Weights of a small GPT-style language model, trained from scratch on English Wikipedia.
Size: width 256, 8 heads of 32, vocabulary 512, 8.13M parameters.
Architecture: LayerNorm before each block, learned positions, no biases in attention or MLP, tied embeddings.
Training: a variant of SOAP for these matrices, 429M tokens.
Each number is 50 + 12 x the weight over its row's rms, rounded and kept within 0 to 99. Layers, rows and columns count from 0. The size before them is the row's rms in percent of the matrix's.

# layer 7 MLP down, 256x1024, rms 0.122, rows 110-120, columns 0-127
105:49 54 46 60 60 68 73 49 45 64 37 40 53 56 46 71 70 56 44 45 53 54 22 33 52 52 52 53 41 40 37 34 59 56 54 57 41 37 62 52 51 39 55 46 75 35 56 62 55 57 58 39 69 36 66 44 64 37 57 45 47 38 49 64 51 52 53 63 29 62 38 24 57 54 46 41 69 55 39 32 58 36 55 44 33 40 40 37 42 53 48 67 48 44 35 42 66 61 38 38 61 58 45 54 45 42 41 48 69 57 36 36 52 58 54 46 59 61 54 63 47 24 46 57 49 63 29 55
102:49 37 54 60 07 60 38 58 63 59 55 75 42 35 54 49 33 56 50 48 53 60 30 46 64 37 41 45 39 29 46 25 54 36 47 62 54 58 37 17 57 48 50 36 47 50 55 52 60 44 51 42 61 40 32 50 42 46 51 47 66 23 38 56 34 25 20 52 49 64 63 38 32 25 39 44 47 41 59 69 39 83 59 57 38 34 49 50 47 50 47 41 55 61 47 43 42 53 43 42 44 54 36 45 55 66 49 55 42 33 48 32 51 54 45 53 47 55 63 66 54 39 52 23 34 75 50 71
101:48 30 38 49 60 11 52 45 42 45 65 55 67 45 48 62 20 71 59 39 66 46 46 52 37 47 57 32 53 42 41 58 42 64 50 54 48 62 49 47 58 45 38 46 56 59 55 40 41 36 45 56 47 46 42 36 52 31 47 49 44 41 38 52 38 24 46 37 72 49 38 48 41 47 54 38 58 39 48 41 48 59 37 48 58 45 37 57 60 23 37 56 62 53 40 56 32 29 44 67 40 53 36 27 39 50 52 40 46 45 50 48 11 33 43 40 56 54 57 56 46 46 50 35 54 29 50 39
098:53 38 57 48 61 48 47 47 32 76 48 38 34 24 47 37 62 40 53 49 50 26 61 44 42 38 58 53 64 78 34 57 30 54 48 19 47 46 40 59 57 49 74 42 61 64 59 42 49 41 59 64 53 37 52 26 50 49 35 41 57 55 52 66 50 56 31 43 51 40 44 49 55 68 43 53 39 35 58 47 54 60 41 50 46 56 57 24 42 50 40 52 48 52 43 35 39 26 50 28 51 44 80 32 33 38 37 52 41 41 52 60 49 40 42 53 51 34 61 50 56 27 30 51 47 38 49 39
101:44 64 20 64 56 86 52 49 46 44 51 53 47 46 68 46 57 48 70 46 54 52 61 50 54 63 35 71 56 57 47 52 75 39 37 47 64 28 67 35 32 57 42 60 47 63 57 41 64 46 51 73 49 45 60 43 48 54 61 58 38 43 52 55 67 47 31 40 52 42 65 59 40 44 29 34 42 56 42 32 62 49 45 18 60 75 59 45 59 52 60 34 48 66 52 49 33 42 44 58 44 64 31 67 55 39 49 36 61 60 55 61 44 63 45 59 48 53 50 71 56 64 54 49 55 63 53 46
104:64 36 45 50 49 45 58 63 31 46 46 60 41 59 43 44 63 37 56 76 50 54 41 58 22 74 52 50 49 35 36 40 44 53 39 47 46 39 65 38 50 48 40 45 42 51 57 47 38 48 44 50 38 47 35 37 49 48 60 36 47 38 55 52 41 40 60 50 59 26 45 76 31 36 51 55 58 44 27 62 62 25 33 54 32 45 60 48 40 13 53 53 42 41 60 39 58 53 61 49 38 35 37 68 30 31 43 32 63 37 85 31 41 44 51 27 47 55 40 60 49 46 49 44 52 53 38 43
101:77 46 51 58 56 73 49 61 61 48 41 54 74 46 35 50 67 55 55 51 46 91 68 57 69 46 70 15 58 47 73 55 56 45 42 38 44 51 46 53 53 70 52 34 59 46 70 65 50 43 65 48 40 46 28 50 47 62 42 54 59 45 30 68 30 46 43 36 63 44 50 70 46 44 56 61 62 60 75 53 39 56 50 51 77 66 32 69 56 44 27 41 52 30 40 44 58 34 47 59 59 56 47 32 55 27 58 52 70 42 43 66 64 36 43 54 70 62 50 36 45 75 60 68 34 37 81 50
102:44 68 43 44 41 52 54 52 66 60 68 33 43 42 44 51 47 42 47 76 31 38 50 37 41 45 49 45 52 53 59 42 60 46 36 35 36 38 48 45 49 52 51 45 27 68 71 53 40 32 30 53 47 49 39 59 42 46 59 34 44 50 61 46 59 35 44 63 56 67 72 50 42 76 49 45 65 57 82 61 52 57 49 57 48 39 66 57 47 54 66 60 72 46 66 70 51 41 37 45 46 68 11 57 57 45 58 50 63 46 58 41 78 70 57 51 59 36 32 48 40 63 69 36 63 49 33 40
098:55 39 31 49 67 23 43 34 78 57 55 63 42 48 37 51 51 37 47 51 49 53 47 51 63 46 49 52 63 36 29 34 41 60 70 44 52 74 38 43 56 47 27 62 49 43 65 71 51 57 44 60 48 42 27 50 63 73 55 58 68 42 70 91 35 42 48 47 41 61 42 50 38 45 48 59 57 61 61 58 47 23 53 44 54 73 54 59 44 44 68 60 49 74 55 33 64 62 73 65 55 46 54 52 55 38 47 46 50 62 66 61 63 38 51 66 60 67 57 58 65 38 62 69 54 79 45 58
094:33 52 40 59 59 42 37 35 24 61 51 59 79 34 55 53 48 46 56 45 80 47 48 63 66 44 55 41 65 56 50 30 50 62 67 33 47 39 38 67 49 70 33 40 51 48 59 35 48 51 54 55 66 59 50 42 41 46 34 47 50 40 58 53 59 57 32 56 44 49 46 63 51 51 46 38 13 50 49 58 45 50 30 47 53 41 59 35 60 56 62 58 33 63 44 61 39 52 48 60 39 47 57 39 60 59 49 49 54 30 54 52 27 34 74 58 42 58 46 47 04 47 45 28 68 42 65 53
098:67 48 65 82 34 38 47 55 24 47 40 55 41 59 58 68 50 53 60 48 45 61 66 48 75 41 58 61 36 60 60 53 57 70 56 27 62 44 46 67 59 64 43 57 75 43 65 63 44 69 48 60 62 62 45 47 66 29 46 54 65 31 51 57 51 21 44 59 45 70 44 63 41 11 52 58 75 45 62 45 45 66 73 43 78 54 51 49 39 33 49 61 62 46 57 34 54 41 62 55 61 29 86 69 52 67 41 38 47 51 57 57 60 74 47 79 46 44 51 37 64 45 57 53 35 59 42 55